{
  "vocab_size": 8192,
  "norm": "layernorm",
  "norm_place": "pre",
  "positions": "rope",
  "rope_fraction": 0.25,
  "init_std_o": 0.0452,
  "learning_rate": 0.00848,
  "weight_decay": 0.0,
  "batch_tokens": 65536,
  "max_seq_len": 384,
  "train_tokens": 267800000
}
Each number is 500 + 50 x the weight over the matrix's rms, rounded and kept within 0 to 999. Layers, rows and columns count from 0. Numbers have three digits each.

# o: layer 2 attention output (transposed), 192x192, rms 0.0452, rows 114-127, columns 96-191
# v: layer 2 attention value, 192x192, rms 0.0364, rows 115-127, columns 96-191
# q: layer 2 attention query, 192x192, rms 0.0363, rows 128-183, columns 96-191
# k: layer 2 attention key, 192x192, rms 0.0365, rows 128-182, columns 96-191
o114:519532478565414504497514566540524634532498472476528549446511464470528459544518460498474564447479540503455564424512469470500501447448474518524507551548499465494471586524578511515538447427426483429482463569407521419465438487500508546527442466462524573533526506572449518472481449448620454532
v115:452434587495383460478520430548509539473490439484559501506487499483527566447463557506491468528547470556543497481469538437523586519558459512512527487492572465417573639533532458551484546501560580458428462560590475511451537588400519534460431604575507508572525465532521490529587459409457583471
o115:388514564552561480510462442582468548541402494436464542447489489462490443475456451505445469586499460537505492447549433460531569489534522438493429457484491559516562576572607564563405575472442532587526553499533407496567510472502462489520499471464456485448474498563539538549532549474527508451
v116:516488484519455442544602551504492583454469459523530514425544416601477491522516435590490584489496513406582437488437448481430475483576340558383515518510541477455449488473495538545530421402417465558479434505507427499504508478544535479487496439496516469480496573516517509430565448442530533484
o116:542431488507490476426522491498461463482526470438496486508534577419507507470495524447482500481466517529550505476482475533481541553457500562553537503420489472574437473603544499371503503534433489581532456491480511470460560449485515494454430570417498518496435477494398551456444500489502516422
v117:492527450458483545504566472494532600509526609543513474465511537484602428452475376511512524513551512453472451435517466552444505421476513522522508578468490533630516538471522548509515465482548476456544512555590513456537434489492403444527489457554509505476552536508436531502452663444505413497
o117:526515431469521445524479539406547545499545507504530476556483420525485501479449484561530577404512509524481492526626558483479494516495469555532534495529521479496499465462440418479492490479476407521407548423480488518514529537394433529487473475496389439525517467449412420549446464546468617488
v118:510483473523529515547546497501440536505504502484534491463559438440471486516508532560547526446537535486451384550534576524482527550449559537522448543528572485511534527494552531461500527565472492506549581455528499500430399489536439497477494480507480509510481564486544559549604538513474567414
o118:574620483526504479526513522519511463471525447506534458478481490542497489497512478411458512509501492508517508453566411448502535542495485488478500560501509488470497482489516498576519519425482405437504541444472468485441509405538441461526448506477474473525498550581493467429494503473539457470
v119:466511489492441507487460621454412439479496563451522513519558447489464618521533459493532451551503503480511478513533565561521484510550525539505580505441465429551509501484490457524533565461502481535488533547493536558507541449526450432565577557595505525427402534569575471538513549555483449464
o119:551506468502438562533505469457510496514561502519489433484602523467507509421555511456438479456528615544586489627457337449553481485490567387529504496543461451490585503530514479478528581456533592479509510484521475501532471466427542486453448501405552525519429493593431494441544420524447500498
v120:539594429573466512468506540522548479544498463584505525500510426492536503504459455436454504526581498526462567476531535482346469500573522569461535476503582455535501450450545542482468554530429551471569363462521405481501434456511607461514463495534525429551477486518472457507486471519500462501
o120:447445539480437478555446510443489490500406518497431514554506561491534481556389497533505564484456507502620472532480531452492584461487479437506496425502480584447554468523509499517504414523553501506444534497526487524526581551400518583405575556553466494433512472497477515551452479525460519565
v121:470467512489550451423500502409480460570489485487491355501452563543474532490420539408446600458574533475466431560518497490510517527472494473402584487559470507519516510540483441484475437539572520528470490436572519561416597448472576503508527527458436523489404475544506472507510480416487430495
o121:453552483467506411459498546544515575499423493486463496515440444520477564450536414512521556430495501458482444418403455536472525534462464543513421540459520496555463476456380454436405531490513452427476465561510375530543481517465428462486497483526608474520531470529526481536458491550526525554
v122:580428472491587497498558543480496407565567390451499604524495543514530468464500597432545426422479537403500401549530486601551515534585618495467492480450503374518490491508457568477482559573358462521498473560532404454503471410595488464452573523456475568571574588511494591434479501519570475533
o122:609545575578529511523391453520555524530547511514478451533542490472533492615533459507437536538499458511507474428523447535511559562439520476563518470517440532540529523370569546539560459557553497457554486558570555519497542539501521578451589530541482418537542533567420452513497506562472489506
v123:520548470526530535518437414531583567508399506522368514470482499499494579426585580509465518539389520483480496600632466478493550469447512497486378531504563490482490578573519462452568521577517556421504506513574476382539431525670599466501516444466567521581524608453475487466568549559487463446
o123:470517457513544465489529501437441400532494492460553505461456469561582531469592493494515509535491522561421473462420564423509594498498449570474469557423576484534520584530504497511543442566490553475444517498508470462462474498550422508562518533480483563482501527491383477537516477463472536532
v124:532431498560466586483401539410483491429456543540417433544458423452553536554543525385436538488467472524496482477509496393522537534501458500536569602543656519507444566497462582556603513537510466479529419540483552516574572463515516479483493475473448536539425519495573604495399473570495489504
o124:549564461555558545524515515603492404564527458570437464464577529527555611526592465506511494451569528512555433577468549573484550438552382514522510442464514536471520504559464564557535453548478482498443412478435562610487456569580485454428519493457509528475527507371559468534486533536504452501
v125:603504471592494529520511520422535504514465504533436612401541563517499520496484460482548517485579504468576427459438556416519633529539480510534516459484495599492472544495487462459464604455506545493427604499488581419475488508463528393422534452482548470482638511519400469496510475565441509526
o125:438533555495399496459545535492423455475437510451525535424618497448500468466530568518420479484423522496481556551486520490508464516498500466484486553513514474499459430498472553485468551484520458528504472500561527517378542528490577562473489386468518583470384459422565534480549418548526477490
v126:443574465511446465526560525516559405432463478502448609494508503534476537432391446532451528517511598591456577550498438440573554505440517482544488539542520495491398482460516467454547423515468538386488470530332451527545479442556514572499546530496498450525537526488603480505466492533523501456
o126:467415531562467543419437535515549506432581511531549459517501477483438517462535520497409497392496477469472542544518503494506529580537471494484470423467559537404505547557441487353523488450519484503553525491489490493528568508533521519494454544463462496549470560426457508488495555548498488528
v127:440503578520566516555553583492454461533490538508415508493529518421496494467472421442497543532564453527428536566536535474539558476507509500465507456478516444546518514472452502455493422483521467532613527518552455445488474477566472521505674449553409512475464539523545560496554504428487487521
o127:543536392422596528515576541558545515513500399485476491536523501574541560459509609497521508456506518518544509552561492564500525549522479490594532481514446527514558583535481535509512536475499434550482497550476550502523451474478543442531505466491454455507531511483517495501505533492440587512
q128:503481462481474476516525489504559467521501503504499519478501523491469455488515554533491448473493522459477558496521471507464510519500435499499501482453482448521494509547515518509504528480512475530513513440510508547491479468537513529532528501482457519541498489518508497487516518505511548523
k128:502479554503498574515488491450531483523488471510513522501527494493513539546477525518464529578549457519523486474520556506498492527487505522480575512540508446524541476435493455445579450505503548475471505500461474448513496508490499487446508478505541518456503514461499540457523474507447483454
q129:470499547480510538470468436490443482476499465479523512471471473552537544529465516484485454478477471461448518484469482511472509455476462529468522518513534473540528524468508476484515507501484520528486509500511392503432520545499478473444509484576519491501496492483485485489516519542512468477
k129:490494511491484522554407478498448491503501475437504579494464492484499559478524432527520497482513472440510432488506500478519503479432500533478509462493528503478511469528507525544452546510491480522512519489500493514475481557477472461429509589488519475415423536475588487486405475488504513565
q130:458569518505583568567459504522568478490491533526479498509536505410513480496494515508525496557529498492585468507553501486464508501519501469545465517535511552508505431480452485526487486491472503493447491527480604483550471448441483482545485502491466511490473456480522455430464551488486504455
k130:547474490507514482487494459527433500438486490560464492513489453505429493462547499479539452525511462465456511513447442468478536525541542537488493528482520536562540532515527504471409462452523474508562536479576504488511456543548481471517527513480466523452484463494486484546451500415476543539
q131:485431502563473562528534489512482494465519580530445483534440452491532405468468567486484448456532458459561495519496429488485497464491535549587548489512510582560535497509466533525500508473418540500430527512477469505555514486441482550514502480492458526439556430505520492533494469503502510500
k131:513481455459493579493428482485506529483514492515503535519457487496453470501482514508496529544488479489530455461486573530631544478477548519505492480490479422477581557460512482531468520470479476402431540523442466436560485505537576503474462476470467530464512498508493590473509461502468559511
q132:498473412463460492467538529460557462531452454563531519483467489561502504530473556453508478478475468447552490518507492472514508507456462526488555479476498451531485523518534504502498472507461495476496541527493518507475470461510484518429538557510502531461554541496509530488498502494505509509
k132:394491527479504517519438518491495530543521472447530531549535455411485546513532471441510534565543509478552502482533538532511493535417514544520577464511559529480564480452476457546581466525463464523446573496467542481557508479462511509454541458469541491446430525428502551428457504449494430463
q133:532519490559499537442471495455455475392512435569541475527494530548562467542490550468626514520520511541494411473517442532541478545503471560516518560499532459509478550494537548609435461431564505507499533526508460469485476468474543499460464532534527492421507421502550576525506465502455548584
k133:494502474466515429521473501534562459444517491532477441526493530482449381422468565459495403479495533410501606531409402492459510474490491438420418501509485451573492471678580469617448485408560570511531454532532554504527534441524492590521542478506512472570433431520417408524555554446606525538
q134:498518532525432470486504552484510411512467563428443444552547466495565478549520438523523570525541649464434402540461486511584483448464473526493472452531473574604452585502515476520437566502450551443503595602516445481508460439505551513510574525518564457559576563534490482463466540462519479456
k134:512496505495439496514523505549517510548580509557480484491517499441478543545472451465512461468465531587462400534488548521545534430506465547514546465477434447534502530474578517506494481519562514411491603454515455451487506516458518475427498504551526529475569596531529506493516485362497485549
q135:531547538631520509489493495588468553496446461465514501438574423421609508488460504435513493526498557451514538470535504378509459480451533458538558558452474491534458469472535551475517512471578399467526536544586516464496486573468511561411531432538584485470556453462479460587589517510510471512
k135:541483537545462474426365539471532444521556475559440516453510554537462499502481508505551526486494394505478566432490566487472487616476479550520528550537621539508483504478471506443453537445534545485508506427547513553486474450429537373498431513596468498530437478539479522446445467530540537493
q136:429531492498486418531581557531493514479526512518480475509487558539519439447503477442505424429419535527462526462532423458553475509481473474535418486493413498452443532539533482551477516436506463575519522491448568508485542400502546531560532518416467426531539402462478523535485482451505504556
k136:530544527527519439538439488527469462470472532544475477494471507588433445439528549491467458429410510444526593587459480464449534543515463425464473502466485486532386497600539468569494477457457509527561507425579494500496537501522470529576502496501499473588501378545446383574523503439516528619
q137:552458516510502506493482590413499475459479417495550458539534426501517477468460505448568557474503472508513491480492469451518422561528495551436547506503459560509518525541497527469513572557498540467509496445526431522472432500559515515474469475451471434507470515530490499520468487455504499534
k137:513504446483545517484474530526505479503536482512518520470528503527539521432496448527433448472474506525512546477417492583456539469467435469428512511478540455504479498615529499480495488458486540486466440452503474463464550494512443584526506605553535548560487516482494383523515522511561507487
q138:463523459532516476496512547476478516522533447483493553527534568508508562471459506453545504506512533533455490546534497503479493517506539459489556502502487498483506518492509495521481540504496457566519482519524518528472461480501496508480499508502516524578488506546491548488500457485495506529
k138:518497429457558439479473563537533441459509461561521550512527502515468543474451486515492478501534497487501540516447518494486503506555473439495460544500527473562479499549552416528473533438519469499516516492505473476498506464536521529479501505511471480508448458517493449494521493522484533443
q139:491558506505512490521454478501456491458490477555537540519531545481538535527527489437543511578438463531527467456485523494520458519484493465463497547518542487523489504426522490506466440503488531494518461498516482444421475458527470531448515497509596450507489499520464543432475512496490415481
k139:529547520608480406498473528553487541518517481541500456534538500523515531499492473497575492461500503540473564506552535418510469550508461489494526511481465460497441457632512502505534498501541473545470462418586514546533629539531520511546453527552504436502499464580503494479539522530506502533
q140:470558509430514501541451451463526459448474460542500570501482488444550563521506461535543501548501486520577497436547464496511469444512506489463512505528554511450447496463485461476477388550522529459505537546491501446506529425515469479505511568492571489480512493425511485445451537525503460491
k140:453486521449582516543489448502424525505515494443483505499503445427458542535548525520570519543471502513522475488603534551566490489491585491511466478490494543411532504333434508558529422489483418480474545546514453512491466490495564479403480446428505491463537575495602590435482510536459485513
q141:512580428461476492517579567487513480479481499518499489530434457530457451526505505524489477440455508529533524504557495485464508457503516493414472463504501542415484549528537510514528463475482437473507488482499445481487493413556441514484484508541420468495555484486470582482447505469537509557
k141:456516539544476489474501490494422528482529556528497470460466474455528493514519513490519484504484502511544578480510430455494534497504519594464487469528488517490491460504540592449522486493493436528463452530530475606462452578463454545537482551478519494462530535510559542521522529517490562561
q142:478484490514459427443442507539528507452549541493507582460539514571446513513487505496553500495498546508508492608499552475460465525468515599488499445554473440598454581408494490520524488526477568483519539473492592576536489527509531521561455484434540488514622473548502487521602464541468487536
k142:537466586519514515493514450512497514531513413467511492519492467419470510483490505595484454513576499480444402522534579500535434484512564495489510480513472512453605475488440470550476547585609421492546513578485528490514476555491512447451444531494513492453520496448466559424464513596523429465
q143:559507436476530521502473482521445493533514557499507431564506448537524516540516489487411415540455555552453486496447463427449532494449520494504490498504437465531436443521436410490535464448528466489434528476480555539505426431607521518497546476463499465387514513484473451532439478455500508431
k143:517505466474479459435470420453560503503493447513521452605534498510515587534536471513542494461469561493550484483448511411549495534519478495488636459523518511561442459509500523479575549457469488519548460513441514494515552509474515572542409459543534464458523512536485495478446515584470553475
q144:573556533551574489475444587542530501533482471571495428537445458500570526485515504523377511490500464388511378557462479488516465554513500521535438534470452447497441467478495501502541493456409507513474465499523502519553564532541518531500492499438521507504409427473489460549586490468499554502
k144:522488531501498510521350519483548490454480523425557435468555550518503472441542502514459474538501459597577454461476541544524499420544544503490516544487458461484501493484523438470516489546499505442498460506494519459477525551512564480488528394481502464497501568500477542556508532501554439524
q145:483552557549434489470498483496440469553523555405454467498523507550500496489450478506573514530473502564488476480512482474512510543533524523453475498559576527531472477467522517395455403538498470558431551592460547468455404492511414494470504592494484530508424517549521499386486499484511519454
k145:452488459506494456468529512507454463483518445575561538480483517427525453484491486502562550504491492459450462524500489514479472449551533457514539415542472514514469514466430490526479511448540605506490477590494488481511507432509489485430430412492491533513552537579496511535531459509549502422
q146:554486484558535581470486506461469596496589436551454446567488487506520550431550511589522466496581525516547529436455514548548495512576523419479477553483522534463556490465502547595458524504563450526507423513451530430476452460463626450527486505445546451502510531420491474477432469458562450500
k146:503508516496502595474483448519431421483400478556458458473554523507496501509522470513592506537524479474553489564532533463454510510467502458396586518509507514457512488495484487504501508493489556521476484466550454501538482513570558504436506481507453518493496542440471591566557508523496518508
q147:485494460430533429556505546477486483498476484529471516527494555477510513490490505533489496530519491524563523515499488556552522472503503541468518548509568478528521497487520508489560490499473445468483507393404498500518610491448509544532455448427481550608497461556503443459466492503480552511
k147:533579451441526517586523562448480542483536534548530564526497508448537459560543518432514461525507542522532542456523496546427470506566513544528493564448539454469555590532548516567511471482425487517521521500464518431479531490499487516476515550459469556576509468516538500493471509422523545461
q148:479458456527453450554564495494544507443565553530460509498503490446558494463433586458532485514574527497450539429523487521518467489486523491553465542480575500557505491510543500422475446494447449531511516505459400488625488480389505549469468493509490515475463504440424580510488514611528515472
k148:537445446529554515512471481550514512540470466497545488499514484492520494533489548472568540586534555527503551444495536528494516480560471478507495492553505458562461517469471569446396422439493506550540451473452431536462474467489537475566512544588534497459565558506466535534569498570495511504
q149:547530501535547559412559445558435552555472466475498519494475489512516516562525469535456465448380547505530500494535488477535504507485519493447480580439389518445484547482483500437530476537387533528446437487495501451419486568593423464478519523491482490448464585518434553522507503466511481447
k149:456467535540463495428524497460496466454533513482482492445439531570499522527496446511582469574409563537512593501506550520503490436498441645498525457510522455461449407534446528438543532539496527574455531537519470472449517532500389531575502405402552474472478480479425421534479451506523558564
q150:520433618618461464523515471474534412472538563439520518480500512549512430485455589520431518430481454495457470368496450541539495471508525515467513602520494478486471481556428517519517534489464510531445448483531515516553506481553443527429513498595524360481479568484576472438513453546449497485
k150:498482509445516501527493456540448507544461461524533458442479559519534537509521511453522543545412518448475485430513511552419440479480453559532531428452538473442479509585537531512521520525481533384487423551492516449461474429502574460499500498522476476529569547497492401545561394518531511481
q151:462495549477569528464629494493492526505460482532475554524480579450557493503472549551491514529484520501438463536508459363493430497503483447466502515499523457499505523519522482471511499463435419517486497433462514523500461591475466445419483486504500536507502494484611521492446554479587431519
k151:470556527561455497414529542476460502463476460481502571575495517478460460566468514477554530449499396547459564506442445602451503486571501531477480510488441480431507545476509518544499480513557556488504462506490479522514412465521502522493526490500493509426462423505425547499516476524429533465
q152:471494505477524480464564468591508585500453495538512526547441487503515611541469472437497510539463531483586425473470537571483477568502483452565433477495471539419483605474487486449444480540496512532553423547489513515496578520471537588508437446439469507550417494523499448538561462478488501560
k152:584483520511484459558422429467508535458531538496462479469485446487527507573466561555508439571526464541586515416537464583510487474476482398537460511531462525474546471457464493503466511474428460577471489494549552514513532518382568506515468447502462454489446479563473533471496513441496469475
q153:442577527491643471513429501519495498528541483492471546460497494483552446472465475483585528526462502470511540449542527516525476445500476502552468502504511505506520460455492506497557504505571406421444485485538476535432594489461543524495534521552618604449591503431461500530527498460465431481
k153:504503524446506538536493580492502466494544452479518496476436528534541567525448469472548540549539496521432490445489514572512515473450530563461510488453536504492503513444570490394470563481519505478565513486518488522502519497449502520485485570494466420467420550454531483564465555421493514524
q154:567510517530555528534565517484577542446526547468439560616404498505473541434430488489516421485450436479521511593550489551489512469447542519495531548591428528492458460442471573598462509540483451513502541430459497507504460532545538490527504458440495491489518517523467542448468513554542528467
k154:485465449470516487528531507619506491512514597531524474469528510535469458517489446513623445465510526511465488514481510470435450483484455490473497494572482500449439474518515512529546532502477475442482526529472500485549467502519554467574532528559461465526524496483403500505557482497468473455
q155:505513479573455519538475491436511527555518525521492512561481434475486515432513500453577529501517547538541449468459547480424449441470487533542507495526472530522528471528413485563517488491416517437513396515568535465542508495555543547443499542586478533493564501523480521404500474462516491425
k155:483526488438468509482522465458500491492459459497493435490465475543536484501460416541476430545538506503489494449470534510484552497477509454568453477450527479502511552545486530501489502412507518474485447512589470419549517559565430424392534488512500496468519602484519444488516481483374541556
q156:579539521463472585496483505527435572497563506535549430517404526480543523515539501491496528500479437483477470458512533567505509471505500485459557487516481465445513522587496466462515542489511533515573491581541503463533538577435488516505427559464502471553515557518555476445463510519493521484
k156:552534488444473521489494478532468530498535491486486547455506488491506454531449527506522507538483509514444476489541506451491505520412490492536514504454523511515422587550424482523501510546452530494495518472518530481453480513519456507585572480461493519547559521493523514518578556477540423526
q157:516416463491442466491468537457504475494500413481482507492509505532594445532453500516476467504504490456502514544490570515582513474499507505502481545521470551485434510403556500456450490497365480508492500371455530479545453520564451468543481482513549551471455452501476517495520505553569452490
k157:535458438455474543518496496562516451506532495466417510434531430495484452517486592543570460479516528492520543526475570483519468435564440516549468477496493448500529504503520539605555447565470452530590464451450520569492475535430527488466485489446479512508392529546508478535503547514538524471
q158:469554553501483519533554518478508481579496489501515537521480564475451395442584487532584441519467534491510560478478551564478483509512467577504455489441527509493481449509515613572491488471452494558471512484470478486481515463553498487527550566499469507443445461448464527484489548546500496455
k158:524487505487491509529521523518472477454428515487454579537527449529479472531492471573470522462565500519481483484543543562522403487503497548494472529574570507507507443480513499439459494503447449542456494464572522531562497492558473480463515510468469500503536532506448505468516510537470482494
q159:546488461491487505491510503488471562443534460459430434505519477487542498532509427438452488514459395583520580543534496507430429560446605542514433502475511499506458501420437477493531499486549488513546418468438491470531543463580484475618525507501464536481438467439495564508493420461423547456
k159:526518546439497390515505500435506409462517562416490543501524481504497529479528501555552485514509561521546454473558516482496451514481502434528461511495520517441451480480518502540563492521405499573536463538544502468534461459447503482533498542483508565445502492460466463451585557499534499517
q160:522566542503531523535486496501569547549504488498456501538527425409543531560570427496575469518542506487490542491534505488459547527526434629533465463550504579530407474470486510559444399547463438420530523524469486481455540557437500492490512456364498571496566422519440562500526468505468500485
k160:478490509473433540502465599517476583542538546412484525537487469452473493490515478486574480587510548491482516431438481523524431475533513452480439507482522460510513442435454569499433513444536612480506539521568503508524569449548521484482481462512537528483537535513495562464471533578473542488
q161:431436549550509446475575591479523539474433565484578450503452564554553443490453495421590355502465499466615486476502546505511489492483444428464481418555492508549458563514422450438504424505482560472503459490470523444393422518500517531483481563454527571475591420520565477466542564497497525501
k161:477482489528488439441481448555578589468521445487515490402542479477448521517465437532552486448448503501515462446413427476510390466496490470500461523490528530455487557523553462472536507471421436514443592509488518440502510506461505584480429506481478541524495513515498444499546535541510572531
q162:525500495518518468491452558465503486571497578408576465432519474508431515521464499542495482519511475488476480460496628544445516526495496451424436549536471460468588570556551521463604562454529515605504528457494482563451566574537611504531485516468508491572468450474563518556412462502524556429
k162:487581413505493499465420504537497481643532563492469560483490508491499537527535525591451458453548412502435431498509521545466439477417493501486486521532497549506496453470456532492538514519463503463456503477439467476532464601548533527543523504419469536540434529505515462461524509570442440453
q163:505482474456464543511514549532480538512550467495545463428496532573541574464488520412435477474535514553402481418494444480501511544526432505355524549577495494376453483509508493475593492486448576544545489474482566528467458489508583497551484544513553490521526417534537445532545553475459532547
k163:474480533498396525520482458455483515534542432498465471504430481476550487525438516548463535444518547462494525494481497532449536460547471542532465513511522541514558523516466466525549505491479550562451494503482474490521480620528509496482549507475466481485565449474478400539531516501563536493
q164:592514486511477423456461453546515561569514495550452484453440510464451603551531585607420498520521411429512482493512500469550498479455427504487548508520461502507603547536491558457460552547493473512511554561547463509556502541512425463496516466532547498524540525455512445474459490480517512463
k164:518506501527493515453482547528445474531456546520564583557447427513486519458484498475478524552450543542507559524466451472473492505439439499458449585520486497486486503565572456504473516474554511506519500545540454512498540497441494503499571415451522409534462496533558487528452502589480405552
q165:490440567445511450508484595540447599520452430464468477509556529545471502532507424494535569476455536517533492501530506509522505487481403507490496517425479493482421521518475480451472511525580500524480504368538552576499439536562516456495440444472538495460543511474539511466511583574492548519
k165:517518520614555567455508516464512466552484509491464473482512482499497426526479505595463457445507518426541520490469557478519504504446539490533494495448458559555572523500538566443537576526474547512518525561553517528577532522484476583504430507535522500461540564479443495578486476493487465528
q166:515536470512548552468536572530378521450528559431599565450546524509522499492558493476482486435513547446443439433518551573493503411464490551475486430398587461592512547529522478581475562506521475517475567515491390437454431542453479429441498495525505482432559498545412524514550494534499469536
k166:547510513488501509455471495520530471508499526468544449448468586528475548519514508453538568512547553525355453396460509452520571479459535435476612497426487471486497380518448516499502454565423520465454522450555552512578564441524494507460469483494487515435499564546500512454469473520537430502
q167:530439540522459529507475432536581513513539466562567481463476542509546543575550490484526499438417495523477516542513505493543452438474464466583496492440437499500566492572559540459440532416488498528508530455477550440413530534554497519500393474647414580546552520520448433514528486573524543517
k167:505545434579443539545432544545535379453507541501541517456500499484484525498483503526434448554471527534561483563520522510483483523468485440580463464532525477453553413498525429604500519505492494557413482490511514564475449496613478616514551459563509511404468524585470464572458493417527404478
q168:533491448609511433521495550399491470522544462494530590520446432428456544450589472507419491469491442409531607491461558525443534457479430528574470498443480472503527512537492453492456453493452471532630414446538527530432497546496506537444547567477466526489453439530532486509469481465553524425
k168:511479429482548538540494425462566515444493455559556502522461450517583516529465537518526504481471520531479492462476501476497483515409477512516513544513441481477577504472538519478470494500548526536536480562478514480480508502471512474473482542477537541489497501527495551555538508532480473485
q169:419495493535496502510488573443528484529516434502465484539440478540467453478521478503458523581489543542542537525545480444433486499433502459524477476514514474420432506484559508475503426492570499574566464457556538503528545454543448533478484536489501532495423445591596491596522498536449539503
k169:473449499547509484502472496505553461518500549485478488468576510492470527479467556527421481498557442500534550448482442517547509440432450482527468497524504563564572499461524518532526486484529519533508504464563473530531550487528493490482481488488533495469509499549546488457532553496578596441
q170:514473529523550468503556478538473525459533522522520463456540476543482590475515504417477547487529480534459512535474477548507492417477518536513547622549518451549531458446512460516550561527522532456570391590513542502524518470409470498400484521555552462467550476473508561508510482601462554508
k170:416453483422460454527625498584427492528505447503598442492461529578547486443590530445517486532479540520474574422502470497512528470400477398471519486456527501582509478492521500477497585520520500505542512444484414475458501517467402465504465530544561488497605569437538444524436491523489542475
q171:463576574533572523465597515564519532472532478536373503413479438540452451460542591512491558479541517567431516515511542430509549453572456509560455492541528521549451554492536581512533445475591492474425544517563429543487523566509391526531524452610431559438531485501552528482417494476484443538
k171:396485467476440530473602563529410510406537517476547461445528477554503506528471491487465485522500407462418504460482564537501478457501557514489490548515453505543563440515561516510481494549451531522473501451475564530492425434443537494565545436499435523530442416516527436473496486481530515502
q172:458554490472543520610521499417499523428544479496455444434513485476534447527483501517491501584548447487489571530547507553479500573460479501447564530543467602502578433575422471512501484507487485434520529497531506527532513458468506492452485530534484531437391457486511405547566477500590548450
k172:550449483545510515562454556524470474496475424481562509559484504545465500452563471564571478544509521522447434515513503543542517514520527541541487430478477560533478490437531563497421458504558515525473493590476536490509493500554492499523445540498526557511472474492546482533500519413479485531
q173:507527552409476488535473496458516481403509500440446554450495521467539492505468467538549498588470488486592515571505485502459478544539478505456422561515557445430515453509458523452464559439536520587572507448403510501553384574483444476448517499546479571505427517580367488500534511494496537557
k173:497462493536474471472489457540471475454490531483463510477555496486451451487468550523563528519478528543574488503503486490501438446574540442501412480497561592474534468530524543479520493515542467471522398520562537408471526556524480499502507540524532477449471485490520516469419511471528444478
q174:463571541488495515536523514453583463570440481469539503524490499470528508532517442545509468566435451480498476526556420431489495429515465539497567548463394443540493473544460530455539511589518463569540465532491484482468499495527480516495460394566459532460464544487496589519530533488497447440
k174:522528560558518430455473523507499507520439514567448552519466487510505520428520517445483530519446585500530572555473403396437510524525437497516529521505461498494447465467504562411506482463508455586485475483514536534453497473564485457465531458505538506482511437504459424496536493522407465488
q175:539479512494447464488559506449515411513481565448439520561551492446478539475516461529447542479482609538565461480486525613533454528530442484486447517472534507525508457480547513526531521474435556537449433545617538456523554603525502508454402423523521514614450553487537529522481480520575521534
k175:467521565491508518478528565441540579477490498597488482496469516524598483492431517516518478527528557536427496554573470492553515500486438538479510578497520461488475488499430481478522506587479541442493516561447464452519559522411512475532497540510478484557463496491411458551571496445465483479
q176:529493525465450467568467497575484460603446505457477565492380516501534460491505417500453398567452434523455480539486488423539509452484500442450470533513494557525504575550480420454546458466514519504549540518580516517544516513417478456502515499494534515430458464541508502529545439540413496506
k176:538491468460489450541478554502453441475445508489439482481528556529518546562499431489530531486524498520445503478503534464526456495479514479497525490536462513496528602473511534489506452542444522464440457526468437478448491443546535511452511466525560440497454546527535512567521495661546482448
q177:481489445571435456466560510560458440522569543554499495484452504448500411509474470487427485550536514567477401547473547526405477469461509463458458520569478492534462520523465481508586465497479538582515535492537375533558483464516497518480450504460515468505467471524449578632590491523547496451
k177:487528473518469478479543486519515497440479495480566493485537555465462506476475494473469492519508479489456506534496505467542530436519405563480490487572474462499483481528470481456486439490486510551431467507521518488513489528478506407477488474487617587449534476538557491477485536561543500452
q178:454539516430510550493479531423495510536500527442443528447492428445493504550528471501399468533509498438381513385387535551541454442470492523459474480471518513502491458533472478476512572471533460445522525579473442500646573585461489480446502465519531486472594441499560431503572492511503558538
k178:538566585481531523524444544449459513514539538505474502552507497561466562474535472557513478541490548474454453501489452577504516535469523521556515477514514476493448499513642501479466546484478507460447453483513490525461567450502534511530487579499437524458529437495520498579502448480528520515
q179:617500540513493508497425458561485590435541487437477489451584534459482509500525578489589577542506442512495509506477508537432537569521494472537531612517443623492427520469527525523527479529470377470472455429572473520537492482505471497489520482524479471491475467493614493496436504521458504509
k179:517466490456423573441481411552441514530436519451449492513446510510531481584613444504466473481543458545520409538471495495509486487459504524521518576500569452477528531482513538526478545492481587402500430456475591575467527489502504400514486539500465490531449510486579433411490511480503545547
q180:515459511514449473458444450470544505537503537454489475446520420569468539483486549479459528554515393492496458548621544495530424462567540524480479492537503531481470492443518586492457529519553482482559487546459415530527526502444532485488460453504519532478635446509463524488557492542506521479
k180:474486496478552513532487521503510535526482604524488571454548469483483498435546527563545463518447480372509500498527478515523511555531454548528492424517527514416491475505490531527461510563527469476544491473468478604405573461455478522485539461493500526551406492447550478472475604460498469536
q181:517511479510474517510555475470511487523532476538559519567528527515534487489505550517547508471573438412470497439502497508426492473485557540535503567491437552514518511531416445472503592469602588461555509442478487426518472500556480496525456505515470473574583494518590475481551467539433545471
k181:497515376556495493465491505538493577560455579484552489505588466430458510501539477532481567513506569441518540491502533498522516453462511481508455515458425478473552465471507532521567499483506491567531505612450478457442525554495533525469530450525498578513446473458467548499515496533459431466
q182:443433466468465479512521507521430408506461523514475502521600475486508495476348518492415468502517482487531558488526531488428433502392502504449417524397536454506462448487551553539519453433467490597456566446501431534555457560503552523500485445566479520568447525465471548530505462534546481467
k182:511576471511515485479520508431546510504579479493501549450427460489493492482454486556459516499505427472514547512537467474602497470599503480576525542520548427506518452500519518514521436518461493481488480540473501447574546478483537431480520458457562485467485513516486483489502488615531467484
q183:555494506494536525532467384559498458577478505443533522478416496423561431471532577534471459433509490520483490473595499525425521486520478524613494463463522451454491565485411523463470594439444478543525498543464538495454515471569521479487511520482509551529552454482529504477505530467441556457